config.toml
intermediate_size = 704
rope_theta = 593000.0
beta1 = 0.9
Each number is 200 + 40 x the weight over its row's rms, rounded and kept within 0 to 999. Layers, rows and columns count from 0. The size before them is the row's rms in percent of the matrix's.

# layer 9 MLP up, 704x256, rms 0.0945, rows 165-183, columns 0-127
098,151,136,196,193,241,205,159,189,116,140,161,181,245,162,273,210,186,248,282,217,192,148,226,227,210,176,206,158,251,203,195,174,178,188,212,158,260,248,237,225,246,192,257,256,291,194,138,255,230,234,220,246,161,222,252,233,195,277,208,272,214,151,168,217,203,129,201,205,242,211,249,213,228,224,238,190,243,200,230,197,217,251,176,274,205,192,238,276,196,195,154,200,231,236,212,207,242,190,161,157,277,193,201,225,190,146,227,176,257,217,211,211,166,189,183,201,178,179,180,163,193,245,155,216,170,239,126,174
097,217,146,143,164,219,167,184,226,81,166,218,269,133,238,249,178,51,229,177,201,247,209,201,145,164,171,159,175,256,241,222,203,150,193,180,230,220,246,157,211,244,214,179,197,249,248,185,235,256,241,239,197,228,176,216,202,210,231,170,122,287,197,187,198,170,239,166,230,146,180,210,292,190,127,121,256,161,145,239,224,221,192,182,204,158,218,231,199,217,182,182,190,214,188,145,244,218,206,153,146,134,168,246,203,161,200,222,210,148,302,159,166,226,227,204,138,232,202,138,278,176,248,190,267,199,220,204,205
097,264,192,259,212,194,292,185,169,238,154,169,152,157,183,250,201,200,195,217,194,200,221,232,300,144,187,268,247,235,183,201,121,173,162,228,261,181,242,134,249,189,140,128,208,188,226,258,125,230,224,189,169,180,179,220,168,121,201,141,180,187,200,231,178,245,184,184,214,177,214,239,243,249,238,219,216,164,218,216,242,248,223,240,162,284,151,198,173,151,230,180,119,218,263,181,204,192,161,248,243,233,262,268,269,213,86,223,209,185,225,193,185,236,206,212,236,208,244,174,224,150,189,169,174,201,143,193,214
103,212,222,190,205,277,229,220,184,181,158,154,165,208,187,225,224,178,171,263,129,166,189,232,224,286,190,156,248,146,216,215,200,226,168,180,167,180,170,194,238,164,243,183,267,203,228,251,229,195,198,221,208,160,142,201,181,162,201,196,169,216,166,184,166,222,216,140,203,289,237,240,246,241,231,150,147,226,166,243,263,187,191,265,213,117,195,156,240,262,206,188,212,227,203,218,164,210,264,197,202,219,210,256,216,212,193,194,303,167,206,211,164,210,224,234,166,213,208,187,273,190,156,186,146,256,242,263,165
095,109,174,219,150,234,194,235,175,183,263,262,165,206,217,213,277,208,185,220,156,156,283,148,259,306,263,165,220,187,202,166,167,140,223,179,192,167,213,205,207,235,202,212,168,205,166,238,150,266,159,146,209,166,192,242,181,242,175,183,203,280,164,160,149,254,273,195,219,259,234,187,164,250,99,181,278,169,254,173,234,251,213,164,198,198,225,253,215,206,202,148,180,157,189,194,160,231,214,222,165,202,282,157,256,231,281,215,269,123,210,177,222,256,163,224,241,205,194,292,245,116,241,173,130,236,153,184,172
099,151,149,209,150,174,240,204,152,179,150,167,249,190,298,170,285,210,193,163,189,113,193,186,176,178,219,166,309,250,256,264,208,184,225,187,266,270,222,205,111,270,184,209,146,171,69,199,257,195,111,196,247,166,158,199,159,165,176,193,225,180,267,182,209,210,255,194,126,194,196,209,241,199,263,152,127,239,207,146,213,201,175,217,248,142,234,217,164,218,188,206,193,231,203,191,220,165,240,202,208,266,189,157,176,210,175,268,242,215,228,160,245,192,191,186,250,179,224,205,193,146,138,256,193,262,181,139,152
103,195,206,194,200,264,177,176,180,150,244,163,167,247,159,181,216,247,265,204,186,210,158,231,174,182,223,189,210,185,144,204,143,250,182,245,182,226,197,148,204,215,165,264,272,108,239,162,213,208,121,200,200,207,246,213,180,193,200,176,146,212,198,215,258,152,197,219,216,198,241,195,263,151,161,228,233,194,240,171,139,317,206,179,225,177,206,146,175,121,195,259,155,190,251,144,179,175,256,192,144,197,200,93,214,230,189,274,242,234,267,184,255,204,219,196,238,113,310,152,126,164,128,242,236,209,177,203,186
097,203,134,182,211,268,199,228,241,193,193,235,209,180,169,172,167,240,158,227,205,170,235,151,189,151,153,218,153,292,137,217,90,186,217,285,154,195,241,205,222,183,210,209,164,211,271,165,197,204,214,265,123,180,227,162,204,260,167,202,219,258,226,195,165,169,214,260,214,125,244,270,234,289,190,215,238,205,262,150,152,233,236,206,195,206,175,230,210,230,242,243,193,205,215,179,147,205,156,241,223,276,209,223,129,212,227,212,133,277,213,181,110,164,190,236,160,168,223,213,194,186,220,188,178,151,138,217,202
097,136,262,354,153,135,196,264,199,234,176,188,248,244,230,249,205,219,258,176,193,227,231,245,186,179,272,203,135,128,252,205,208,225,240,152,148,208,125,255,218,250,224,172,162,191,198,167,194,239,247,251,275,211,192,225,134,169,176,173,185,256,171,131,181,212,213,144,146,166,208,242,167,169,143,176,193,221,214,164,222,143,249,163,151,191,168,211,163,234,187,239,179,190,144,189,246,202,182,168,219,158,166,200,225,176,188,175,84,165,160,192,216,97,177,238,211,170,160,166,212,214,166,109,217,188,214,194,173
102,138,254,270,145,142,229,154,187,143,266,250,164,163,182,249,297,177,198,153,132,186,269,253,184,253,215,182,204,189,174,206,234,282,138,228,258,199,212,207,165,281,158,239,279,129,322,172,135,171,141,163,185,256,235,176,231,160,244,211,156,174,199,150,197,203,159,134,165,186,243,229,201,165,231,181,171,163,165,205,183,210,254,171,193,230,148,173,234,196,228,217,159,175,180,156,275,182,188,214,197,243,200,203,222,221,176,155,146,292,174,174,175,222,182,214,119,218,265,190,122,134,235,182,181,163,189,116,186
105,261,176,202,162,183,177,189,223,167,234,202,175,195,263,219,165,192,227,143,207,188,221,246,169,171,221,209,88,235,194,171,233,191,205,216,217,203,132,229,195,230,151,201,263,213,178,197,242,168,238,166,220,191,161,222,278,170,238,214,195,146,112,221,239,249,187,299,267,259,198,183,200,225,181,110,229,200,226,232,245,177,207,229,282,203,168,180,132,230,243,194,297,138,192,214,206,207,298,180,200,166,174,181,141,167,171,209,212,141,204,171,217,134,236,160,218,193,269,171,131,192,156,229,252,211,247,236,148
097,186,235,165,183,136,172,139,194,189,245,279,222,178,156,236,230,212,207,126,268,202,144,261,219,155,245,221,231,141,240,192,212,142,209,139,149,163,215,207,175,110,180,239,118,274,197,185,155,200,202,229,286,219,242,275,207,166,180,159,135,109,168,180,189,175,254,235,181,145,183,245,196,200,180,276,194,277,192,199,235,237,240,219,218,206,258,184,186,235,107,179,196,155,140,168,140,178,225,130,229,191,201,220,196,198,226,208,194,204,154,219,286,172,223,166,285,146,242,259,186,289,201,152,207,181,220,238,211
100,219,199,145,195,210,129,236,237,239,152,235,154,222,222,252,162,162,218,152,257,247,243,185,231,207,182,203,175,168,181,187,151,199,163,151,171,184,203,223,209,260,203,241,171,209,197,225,263,203,240,248,196,166,187,206,223,96,182,153,206,187,205,208,198,197,233,218,219,200,250,166,194,249,155,198,202,193,192,134,209,226,197,217,151,219,230,196,222,204,239,254,281,173,262,196,106,181,253,185,180,188,225,199,69,144,88,211,204,107,144,208,212,182,238,271,183,209,180,214,166,178,211,145,177,191,116,197,175
099,237,196,150,206,168,214,206,243,207,166,263,190,257,170,258,157,259,177,185,249,229,152,242,156,237,169,234,171,199,146,222,198,238,225,238,223,186,245,277,192,188,212,177,190,149,228,164,122,164,260,186,222,229,207,175,192,176,121,233,160,260,199,218,224,223,269,217,194,210,158,173,192,253,192,212,239,257,276,129,178,231,170,183,210,191,235,176,192,209,116,171,212,201,202,162,221,223,192,226,229,300,189,195,214,229,231,195,188,157,278,200,204,252,214,209,176,253,208,159,234,258,228,178,196,241,205,211,197
101,263,173,180,182,261,227,147,188,136,214,135,277,208,190,176,185,133,155,253,216,192,239,174,164,181,192,160,183,179,192,259,185,238,131,203,198,208,211,193,232,287,313,229,250,210,229,257,135,159,150,121,230,247,160,200,154,181,202,116,213,207,212,220,181,178,268,233,172,235,208,232,223,223,189,119,225,180,167,217,208,160,249,256,210,212,266,247,182,263,224,187,223,113,215,239,226,161,109,173,253,193,225,216,196,263,138,268,153,150,156,190,271,192,170,233,186,137,182,184,212,146,165,171,218,227,154,172,195
101,186,137,211,218,168,201,204,205,145,171,221,236,163,184,264,230,285,216,231,225,156,231,253,206,216,243,286,225,240,207,165,164,194,165,215,259,165,300,254,152,146,156,183,248,137,151,154,166,220,187,231,186,179,203,164,196,245,165,219,180,189,173,229,263,253,205,175,168,228,260,250,148,218,265,222,233,190,126,263,128,219,336,213,244,160,198,256,222,173,162,124,148,133,217,175,148,243,175,260,194,157,222,172,165,227,202,252,185,150,241,177,240,183,221,214,242,311,173,171,203,241,210,227,257,182,214,253,234
099,231,221,162,199,170,247,116,198,219,203,201,262,193,141,208,191,223,144,130,239,226,149,167,170,212,266,242,182,224,182,206,208,273,162,194,163,220,154,179,165,215,162,215,114,192,188,224,217,234,183,186,229,220,224,233,227,179,230,218,216,187,187,157,181,311,205,152,141,147,166,198,172,161,269,156,220,235,264,181,140,185,129,207,197,256,209,234,134,226,204,141,231,173,232,187,215,242,239,245,213,289,244,223,165,97,226,149,205,208,173,208,217,180,219,219,204,157,185,175,158,233,133,183,193,284,136,203,154
099,232,196,184,202,134,222,125,205,203,146,270,165,134,155,115,226,201,161,222,171,236,181,250,155,198,178,196,233,218,104,163,216,205,213,221,222,134,193,193,261,187,160,162,247,169,186,197,173,153,213,211,161,150,237,236,164,279,187,166,247,197,233,165,223,186,200,178,217,171,162,130,210,192,183,267,185,223,250,164,172,213,231,182,208,182,252,289,226,264,168,165,259,183,213,258,236,211,250,183,184,228,191,247,203,244,240,203,196,188,228,172,216,201,272,147,215,263,159,237,306,240,202,213,222,146,233,196,190
098,190,177,155,214,227,335,224,222,216,182,196,133,162,206,204,202,96,247,145,250,182,163,241,170,229,198,243,210,253,207,190,231,193,147,204,227,169,235,97,162,259,174,162,219,239,179,183,156,264,297,137,180,183,218,215,111,268,199,232,172,272,238,187,169,238,221,189,230,211,145,220,205,250,189,235,213,108,137,247,220,190,191,221,102,211,164,230,227,141,160,185,184,224,241,239,229,128,152,124,189,253,195,148,194,165,197,210,181,182,230,267,205,220,180,224,205,210,95,231,176,244,141,198,222,186,148,191,201
# layer 9 MLP down (transposed), 704x256, rms 0.137, rows 165-182, columns 0-127
097,218,214,240,221,162,114,176,222,189,220,169,202,144,179,234,170,196,212,163,168,252,174,207,241,253,241,224,213,232,209,251,202,135,178,257,164,211,215,180,199,247,194,254,227,171,216,167,218,190,91,116,245,175,174,212,183,227,220,200,223,227,221,155,153,211,155,119,184,223,154,151,155,169,197,281,222,220,232,189,245,167,164,176,214,212,232,242,148,166,227,268,204,136,216,226,180,229,256,160,201,162,181,165,168,169,115,244,241,221,198,217,203,183,202,156,245,207,170,165,226,181,207,159,158,147,235,159,115
095,182,267,167,275,106,237,241,211,262,240,117,216,197,213,206,228,260,192,127,218,176,165,135,231,232,185,229,250,186,182,210,196,144,207,187,213,201,172,239,160,163,127,237,196,221,104,239,243,232,194,225,226,163,265,189,215,241,251,228,236,172,240,187,155,203,136,228,196,211,200,203,201,166,299,260,118,255,201,210,187,173,223,200,187,235,199,209,199,212,201,202,219,211,178,182,120,190,233,159,276,262,157,248,205,151,178,201,219,215,145,223,214,178,199,200,207,203,219,218,153,188,152,223,177,188,185,132,218
099,202,272,138,233,169,151,113,196,253,218,256,169,227,227,195,173,246,195,168,162,233,232,170,166,143,298,185,206,237,238,235,224,171,262,203,114,190,226,127,180,240,183,148,229,227,192,232,215,146,250,173,213,193,187,226,172,254,174,130,172,188,154,270,196,182,257,177,208,205,200,252,197,299,263,205,227,157,184,228,179,208,175,195,203,148,125,261,164,171,252,197,217,185,240,206,194,230,221,183,244,191,181,201,263,237,206,220,172,197,150,170,228,205,233,224,124,308,229,258,157,176,179,186,248,259,156,221,172
102,198,156,220,266,122,252,167,152,159,185,234,184,163,257,203,254,169,194,171,261,266,174,137,167,212,227,192,174,224,157,236,212,229,185,135,179,184,157,219,206,213,195,92,177,223,158,153,189,239,211,162,277,249,180,211,265,205,225,224,172,195,203,184,181,183,149,232,238,168,265,119,212,345,152,181,269,168,146,235,253,215,181,201,181,143,182,240,177,238,217,206,248,259,199,128,162,158,149,138,286,209,193,212,192,255,185,182,245,265,275,168,215,215,259,179,199,234,169,125,195,226,217,171,216,235,188,271,176
095,242,235,190,228,135,195,170,268,176,226,208,145,224,177,201,226,195,285,200,161,239,121,201,222,237,141,180,211,186,190,228,169,173,244,90,129,205,217,191,232,102,222,179,240,147,203,257,184,224,222,152,191,219,199,205,164,271,194,189,220,201,204,243,201,200,185,223,198,211,202,209,204,140,198,267,176,211,177,198,164,205,225,183,243,216,108,215,221,121,172,119,219,319,211,227,198,139,227,146,224,245,231,185,198,141,74,249,207,173,171,252,213,249,191,192,155,243,207,155,224,247,181,173,185,147,198,279,147
098,228,199,243,203,95,235,134,206,125,186,147,250,223,192,181,250,121,122,97,201,197,218,151,290,210,203,215,157,214,212,198,202,213,201,180,192,206,254,215,138,248,220,250,178,145,216,209,186,182,202,183,187,208,192,207,212,154,181,248,201,139,202,209,184,191,179,188,237,198,236,193,235,196,214,272,262,192,165,209,212,159,230,133,176,86,240,224,187,188,210,215,202,268,210,264,254,166,241,169,170,252,162,205,129,226,156,204,197,204,174,209,218,231,283,235,209,252,170,196,204,176,183,239,145,238,235,174,224
101,166,172,228,174,203,129,244,189,165,295,259,218,181,222,224,244,207,173,184,191,229,227,173,164,174,165,177,221,193,240,201,217,263,118,140,200,148,174,138,345,248,180,221,193,199,214,267,227,192,212,167,153,194,199,179,181,161,206,207,236,245,134,146,188,211,216,195,237,202,219,165,241,171,189,250,209,255,190,216,256,176,164,175,193,267,183,243,173,290,153,281,198,196,234,249,192,193,226,222,279,221,209,172,158,192,248,204,199,196,175,219,195,262,294,195,219,125,209,207,191,229,204,117,197,203,179,197,225
098,237,188,239,187,191,179,265,217,187,182,179,203,250,246,299,176,176,224,64,199,219,237,145,191,195,223,219,214,233,201,210,200,192,283,260,166,228,211,203,149,204,169,189,130,201,168,183,157,217,198,145,177,175,202,142,168,218,249,311,199,217,188,237,211,199,212,265,240,284,179,222,179,208,158,221,92,186,247,204,191,156,200,170,217,266,189,231,237,192,244,127,206,244,194,237,159,203,221,257,259,254,154,259,209,209,169,214,171,260,263,173,183,203,162,223,237,196,195,245,216,208,183,179,214,237,231,170,205
098,202,209,177,244,235,178,236,196,246,182,219,201,324,174,229,195,239,207,181,205,183,224,242,228,236,107,248,132,196,197,195,143,211,230,170,199,158,175,207,187,205,285,194,188,240,266,247,171,247,170,181,270,186,169,157,223,170,191,205,216,190,212,198,200,163,184,187,259,206,284,209,213,161,292,264,209,204,204,177,231,214,212,133,216,131,135,227,184,226,269,179,267,229,281,230,152,251,154,161,210,173,193,166,264,157,219,256,144,178,209,217,185,161,171,222,193,190,149,175,184,179,199,135,231,187,224,154,181
103,200,200,234,242,256,176,250,187,256,195,250,161,202,234,206,256,219,184,234,200,192,265,152,198,221,139,262,184,221,123,240,151,215,189,220,173,168,199,213,208,143,151,159,158,217,185,173,200,213,208,175,217,193,211,213,184,142,144,232,174,179,223,199,182,208,239,208,160,167,113,222,245,199,231,204,214,196,193,223,163,105,161,201,134,144,191,174,223,239,171,218,232,209,178,165,226,156,214,205,181,197,192,120,183,244,138,224,198,135,144,218,172,241,162,201,123,205,183,205,146,194,269,218,190,222,174,289,187
104,168,181,161,206,217,150,209,255,146,244,154,190,173,228,145,152,208,191,159,161,249,180,172,274,123,207,222,144,133,123,188,179,178,208,223,152,203,260,201,178,210,201,224,178,247,197,211,210,186,140,253,192,223,207,160,252,227,275,189,130,178,169,191,195,197,196,199,131,194,193,268,196,272,237,188,215,202,231,176,148,166,211,186,211,126,213,193,157,210,218,205,262,220,199,212,234,150,221,204,232,242,254,173,206,173,207,217,292,140,209,206,247,174,226,250,124,256,184,174,250,220,239,233,150,225,195,193,168
102,127,171,234,167,217,245,194,253,198,154,153,172,201,209,189,215,133,195,240,177,242,258,261,197,174,182,163,192,251,216,192,258,193,225,182,218,231,185,189,196,278,229,161,263,235,200,221,176,214,234,175,145,178,148,186,235,211,170,202,240,247,212,218,163,196,196,222,202,184,252,241,228,201,200,174,161,171,198,149,207,167,162,160,168,203,157,227,216,172,269,163,260,197,200,199,210,187,194,225,209,212,218,186,200,176,155,171,221,137,215,158,193,185,223,255,229,245,244,174,211,213,178,187,223,202,188,189,210
101,120,137,201,174,286,208,142,256,190,219,183,259,164,164,193,209,156,242,229,219,267,195,156,279,234,162,159,184,151,299,185,176,305,194,200,229,195,266,231,256,185,125,221,204,235,181,237,173,192,214,229,183,141,164,187,280,203,163,150,244,171,292,250,191,181,165,217,262,227,126,184,204,234,241,276,253,141,249,208,224,166,149,182,226,155,242,240,191,249,157,227,233,190,237,253,182,161,213,235,168,231,182,262,157,245,119,170,212,125,154,154,202,274,215,164,211,213,198,215,164,134,244,144,187,215,163,199,167
099,173,165,199,227,227,154,140,186,227,218,239,134,194,154,157,197,148,168,210,207,257,210,202,179,146,242,175,148,204,163,143,225,240,194,212,234,171,252,202,213,176,193,216,203,179,160,196,276,144,243,207,200,175,184,218,220,132,202,214,194,160,190,223,196,256,282,122,158,218,238,178,200,258,224,218,260,149,206,230,252,241,208,188,139,258,229,163,191,206,213,178,213,199,239,177,192,244,263,166,266,216,148,238,173,179,257,261,190,175,185,137,227,111,206,233,158,166,231,205,302,191,201,197,175,208,224,209,183
101,163,214,258,139,216,203,223,259,172,267,223,114,265,247,224,256,190,163,204,223,279,155,200,217,179,244,217,225,249,225,219,119,256,192,188,252,195,199,215,195,147,250,204,267,250,234,170,246,170,131,218,117,145,171,213,245,158,206,153,170,265,208,234,174,196,144,212,215,218,191,187,268,179,190,205,264,155,125,173,211,179,175,207,179,218,186,173,139,236,248,347,166,227,262,179,204,192,145,186,215,219,286,252,233,201,179,151,163,155,201,123,198,246,280,200,185,168,197,237,171,110,161,172,171,214,170,151,196
100,216,187,203,206,278,194,274,216,138,332,219,132,173,171,218,157,149,185,170,206,176,189,241,284,189,118,229,168,264,213,212,204,237,197,153,225,183,253,154,173,292,202,213,243,131,218,172,219,153,229,160,186,160,168,191,271,160,187,131,164,205,250,238,205,191,203,204,231,173,179,140,109,164,166,212,217,219,170,172,241,197,210,194,288,197,114,188,193,158,221,192,156,178,194,222,137,219,167,250,230,192,205,114,190,200,268,115,220,149,207,179,163,265,182,179,198,205,112,201,239,193,209,190,228,188,222,181,178
100,205,233,224,138,281,186,194,236,131,179,246,135,226,145,175,249,148,142,284,217,302,226,171,197,227,266,184,230,159,221,134,173,158,197,253,253,196,264,249,156,201,198,265,178,155,213,202,165,219,208,207,160,254,228,157,150,222,193,227,275,218,234,189,221,154,219,255,213,121,153,193,180,237,169,133,159,223,227,169,157,206,171,234,114,150,209,131,113,220,165,128,287,237,199,179,163,207,243,200,165,133,193,179,212,198,176,200,163,148,242,184,217,169,188,236,137,278,144,222,176,166,202,245,208,225,208,243,199
098,208,233,136,189,212,234,149,258,202,185,202,270,178,212,225,199,225,211,203,192,250,109,198,218,153,182,150,187,262,229,186,195,190,164,217,213,180,202,206,146,213,224,220,317,148,213,236,167,175,201,189,159,143,195,213,211,263,199,233,249,167,239,214,158,249,193,217,117,184,185,294,143,151,148,154,202,208,170,247,221,272,171,280,235,171,237,142,242,217,219,151,173,182,229,164,200,183,182,208,203,216,252,153,122,174,130,203,219,170,173,241,155,159,238,248,191,248,220,240,276,200,243,126,179,208,213,248,229
# layer 9 MLP gate, 704x256, rms 0.0939, rows 166-183, columns 0-127
097,166,255,207,193,180,236,241,139,237,211,272,209,232,213,179,139,204,222,185,251,256,170,180,197,189,247,208,166,211,206,236,196,200,197,214,220,184,215,193,213,175,125,217,225,158,150,221,187,206,177,161,222,201,179,215,172,265,177,287,216,161,176,291,208,201,178,110,162,194,260,154,149,193,207,192,134,207,202,195,179,208,177,252,177,181,283,267,218,206,139,164,201,206,231,165,171,168,209,211,234,232,170,188,285,243,187,249,190,161,181,278,218,214,191,181,210,184,140,232,225,238,153,266,246,253,193,213,187
099,241,153,294,208,183,212,171,231,222,223,216,204,214,172,209,169,222,215,167,238,233,204,140,219,172,187,241,219,224,180,221,340,130,267,199,221,167,257,149,177,188,139,257,236,204,191,175,216,192,200,182,271,177,137,177,230,227,253,225,205,185,229,181,194,226,211,179,241,190,216,147,120,223,240,249,260,182,216,215,122,283,190,212,226,218,107,166,206,179,173,244,142,200,221,195,187,183,322,174,152,252,198,162,111,286,198,229,180,194,149,90,268,208,244,261,188,217,211,202,150,225,252,210,202,173,127,147,297
107,216,163,158,202,233,242,260,234,191,189,180,221,302,163,267,281,214,264,199,161,167,187,220,178,250,142,233,240,162,153,240,214,160,199,218,215,233,178,196,289,134,160,190,195,124,113,230,205,221,271,155,249,210,164,226,242,203,281,138,164,93,144,199,174,219,254,183,259,153,201,172,133,217,187,175,217,184,123,214,225,229,182,177,220,231,150,219,244,187,130,124,166,167,193,255,171,199,170,210,221,159,234,264,197,201,173,261,203,191,168,158,220,232,214,169,173,150,203,157,150,213,196,137,206,155,122,240,234
098,215,82,289,204,243,215,181,173,233,255,172,123,201,289,150,188,169,174,207,147,191,190,167,208,193,184,198,112,200,174,141,221,172,223,269,131,203,239,142,287,224,227,230,244,185,179,227,151,248,131,240,225,146,194,198,152,287,264,249,240,199,268,188,231,186,236,236,189,205,184,246,211,211,167,234,215,154,179,230,157,182,217,214,121,202,186,181,93,128,188,216,235,124,121,238,196,205,139,247,174,247,206,228,172,176,267,233,208,163,186,247,135,170,176,151,240,197,164,185,223,171,198,171,196,213,210,165,235
097,175,191,151,227,269,218,139,265,253,139,205,143,176,236,216,208,191,225,190,241,195,204,145,193,199,164,156,226,235,215,226,202,174,155,200,221,233,271,236,176,180,173,252,252,235,106,162,221,184,230,177,191,160,233,255,187,287,200,150,264,175,181,170,191,162,208,233,181,185,195,222,165,224,197,222,147,147,189,201,164,214,199,227,185,207,222,74,243,213,160,169,240,221,179,192,226,158,227,159,204,128,125,204,193,220,200,147,271,242,173,128,186,153,178,147,225,182,171,203,170,186,157,232,246,179,188,143,199
099,211,196,256,169,214,130,190,156,222,222,219,245,220,236,211,326,210,227,200,95,152,247,231,217,197,157,150,157,218,177,207,194,199,228,219,184,171,217,200,218,280,211,205,173,121,274,153,263,228,245,110,187,144,159,301,157,208,233,145,168,232,130,170,185,160,281,211,264,183,221,220,254,117,214,221,218,164,145,212,128,187,211,211,219,212,77,153,266,238,155,186,129,158,240,176,202,242,207,215,158,184,233,157,152,233,235,183,136,203,191,216,267,154,192,154,194,178,226,215,205,207,193,176,242,245,161,190,246
097,203,186,184,243,176,174,180,237,244,146,230,173,128,157,174,227,251,272,129,265,179,180,189,186,127,227,278,231,143,179,220,240,137,231,216,182,237,208,125,188,176,207,210,161,202,172,90,169,155,265,185,231,182,174,198,240,247,220,202,149,207,174,211,159,172,179,193,193,225,200,300,166,223,207,216,174,140,230,212,220,176,209,193,210,145,232,191,199,257,197,197,155,216,223,148,210,141,231,185,235,198,158,148,141,171,214,220,202,188,214,275,194,152,117,202,256,221,214,221,213,199,211,213,184,138,184,241,186
095,250,148,265,198,136,182,162,216,173,234,196,169,204,201,203,216,163,223,207,153,204,198,179,177,253,145,195,166,141,167,195,214,151,201,306,226,264,212,183,182,207,175,173,199,126,189,160,219,236,180,174,207,147,199,226,213,260,218,176,240,179,267,195,231,85,249,172,198,195,147,210,206,152,295,209,214,176,230,209,171,258,242,136,195,173,239,139,254,173,151,282,205,247,179,142,203,209,204,237,211,178,215,227,170,216,225,233,197,167,184,202,213,183,209,183,238,245,180,144,227,272,237,201,273,235,211,141,212
102,238,241,221,286,214,248,188,199,136,216,208,181,191,152,201,207,250,171,213,199,209,232,218,154,259,208,177,202,203,298,173,220,169,224,267,193,248,188,201,165,216,218,208,261,128,234,182,226,186,231,253,200,140,236,261,213,218,194,175,231,169,198,200,171,153,178,136,177,232,111,192,187,156,196,213,204,181,203,268,191,234,208,201,257,171,172,162,230,203,228,259,242,233,205,234,204,188,87,248,202,160,160,178,194,245,173,174,148,175,168,206,151,197,178,135,191,175,253,183,211,225,218,218,249,238,283,189,239
104,214,195,217,211,293,245,217,216,236,134,212,103,188,234,214,185,204,226,135,245,151,194,231,238,279,165,217,173,140,156,191,210,205,146,211,162,319,195,211,236,180,193,259,223,181,82,188,210,207,180,161,278,179,202,217,260,211,247,142,283,205,190,206,232,179,207,240,221,188,220,119,164,223,161,192,188,117,165,213,143,205,251,190,214,218,197,186,191,187,214,250,224,189,162,230,208,213,221,161,283,257,199,210,194,179,211,232,242,216,194,161,209,142,196,184,211,211,208,199,151,279,241,202,231,176,168,191,182
098,223,215,171,162,157,195,235,158,235,268,185,162,199,180,178,192,237,143,224,212,175,137,213,180,156,245,170,255,202,183,224,205,269,168,159,162,182,139,143,226,127,124,172,159,229,221,204,217,218,204,238,203,221,273,230,195,238,192,235,181,57,195,144,205,154,208,258,151,182,124,207,258,213,215,199,164,274,200,229,205,269,203,227,173,212,266,183,110,198,198,242,179,121,200,188,206,185,199,168,217,308,222,181,207,191,213,161,163,246,144,217,178,201,182,181,253,150,164,185,197,252,163,80,224,250,201,229,216
100,191,130,173,212,226,128,205,260,221,202,171,201,192,196,187,204,148,283,132,170,140,181,251,135,290,276,207,129,230,164,208,191,190,181,220,187,271,108,113,150,181,152,239,161,202,192,187,186,181,164,132,182,167,206,222,240,153,166,238,219,228,228,251,165,257,228,133,188,227,202,171,149,164,154,193,230,225,165,130,142,164,199,209,204,185,248,124,269,202,143,227,225,261,188,164,178,255,235,267,198,230,252,199,228,145,204,273,209,149,190,211,208,172,205,139,143,207,129,147,204,194,263,224,214,126,206,198,216
100,179,188,215,167,162,234,206,189,246,312,185,206,168,190,240,249,254,192,207,127,209,154,228,159,153,131,216,163,187,173,205,253,215,237,211,261,202,197,214,279,218,284,205,167,162,137,224,205,227,213,163,203,169,163,256,201,281,244,198,181,193,136,217,133,236,184,158,185,154,204,202,174,118,174,238,173,175,146,191,202,237,255,220,114,225,209,249,233,257,213,174,100,252,215,238,145,198,262,215,205,202,204,212,228,158,88,162,156,213,261,132,219,147,223,114,277,197,230,202,244,220,251,200,254,214,179,181,220
098,217,173,198,193,250,214,127,190,194,189,127,253,297,191,172,263,194,213,165,187,229,181,153,175,217,205,254,204,252,231,172,186,172,150,189,176,219,219,204,176,162,229,206,173,151,160,259,250,200,267,218,194,198,147,217,192,159,241,195,145,189,163,151,266,230,225,192,224,175,224,189,191,242,213,181,210,233,174,227,289,243,135,186,191,141,147,145,175,193,165,212,208,208,237,187,212,231,163,240,184,246,151,149,237,267,228,218,122,178,168,169,239,122,197,182,173,162,210,109,134,209,263,161,301,189,149,169,195
102,182,228,214,183,204,180,109,241,228,306,150,185,255,191,185,186,192,234,146,210,221,191,168,241,226,273,270,248,182,240,252,200,193,209,135,213,201,240,164,171,249,162,149,169,216,111,131,183,211,237,256,188,203,216,251,238,205,199,241,222,162,158,169,186,214,263,143,291,145,150,239,227,233,128,203,197,154,186,158,154,264,204,169,258,206,165,138,183,153,154,235,163,149,209,124,245,190,171,254,241,237,178,178,187,186,204,183,192,238,181,187,142,219,187,145,180,185,194,240,162,276,223,205,149,155,210,181,215
101,169,134,129,212,272,210,210,105,150,242,157,213,204,211,99,220,119,256,171,260,226,217,154,234,161,203,245,254,215,185,196,228,143,211,152,166,257,194,258,238,188,227,295,156,183,162,177,258,182,145,217,216,160,122,205,171,175,224,172,148,227,135,249,140,138,258,142,209,196,226,149,183,205,216,115,174,209,182,137,207,244,134,240,150,168,242,207,153,192,210,197,231,226,163,277,158,136,249,231,158,167,180,211,217,233,221,183,214,177,245,131,199,185,201,224,176,204,217,219,252,238,200,196,219,220,153,184,249
098,286,251,222,251,169,215,139,170,203,235,176,264,117,200,172,126,174,251,231,191,250,107,170,208,220,198,189,223,203,249,205,256,215,228,270,105,274,205,257,217,218,215,225,181,129,177,207,224,150,239,170,168,281,178,174,236,207,240,279,184,149,207,237,209,156,218,189,193,229,270,164,158,170,174,183,211,208,204,235,145,172,175,240,218,160,208,171,195,245,277,220,145,208,222,222,153,120,202,225,200,224,132,183,282,200,234,214,208,186,204,154,251,158,262,210,159,257,224,212,228,154,191,218,220,194,235,202,281
095,171,236,187,286,233,195,211,176,215,250,183,230,184,189,194,213,139,158,233,177,149,251,248,222,262,249,201,173,204,166,203,258,231,234,239,98,217,240,182,224,225,274,213,250,155,224,174,138,200,155,207,214,154,227,299,193,146,170,268,257,201,239,205,192,263,240,207,160,192,212,209,148,246,169,190,214,182,188,212,329,253,180,213,209,164,199,157,142,108,191,174,172,255,191,227,176,213,184,166,305,234,216,163,166,146,138,217,218,202,170,177,232,225,178,229,215,224,239,176,199,214,259,219,194,238,209,141,212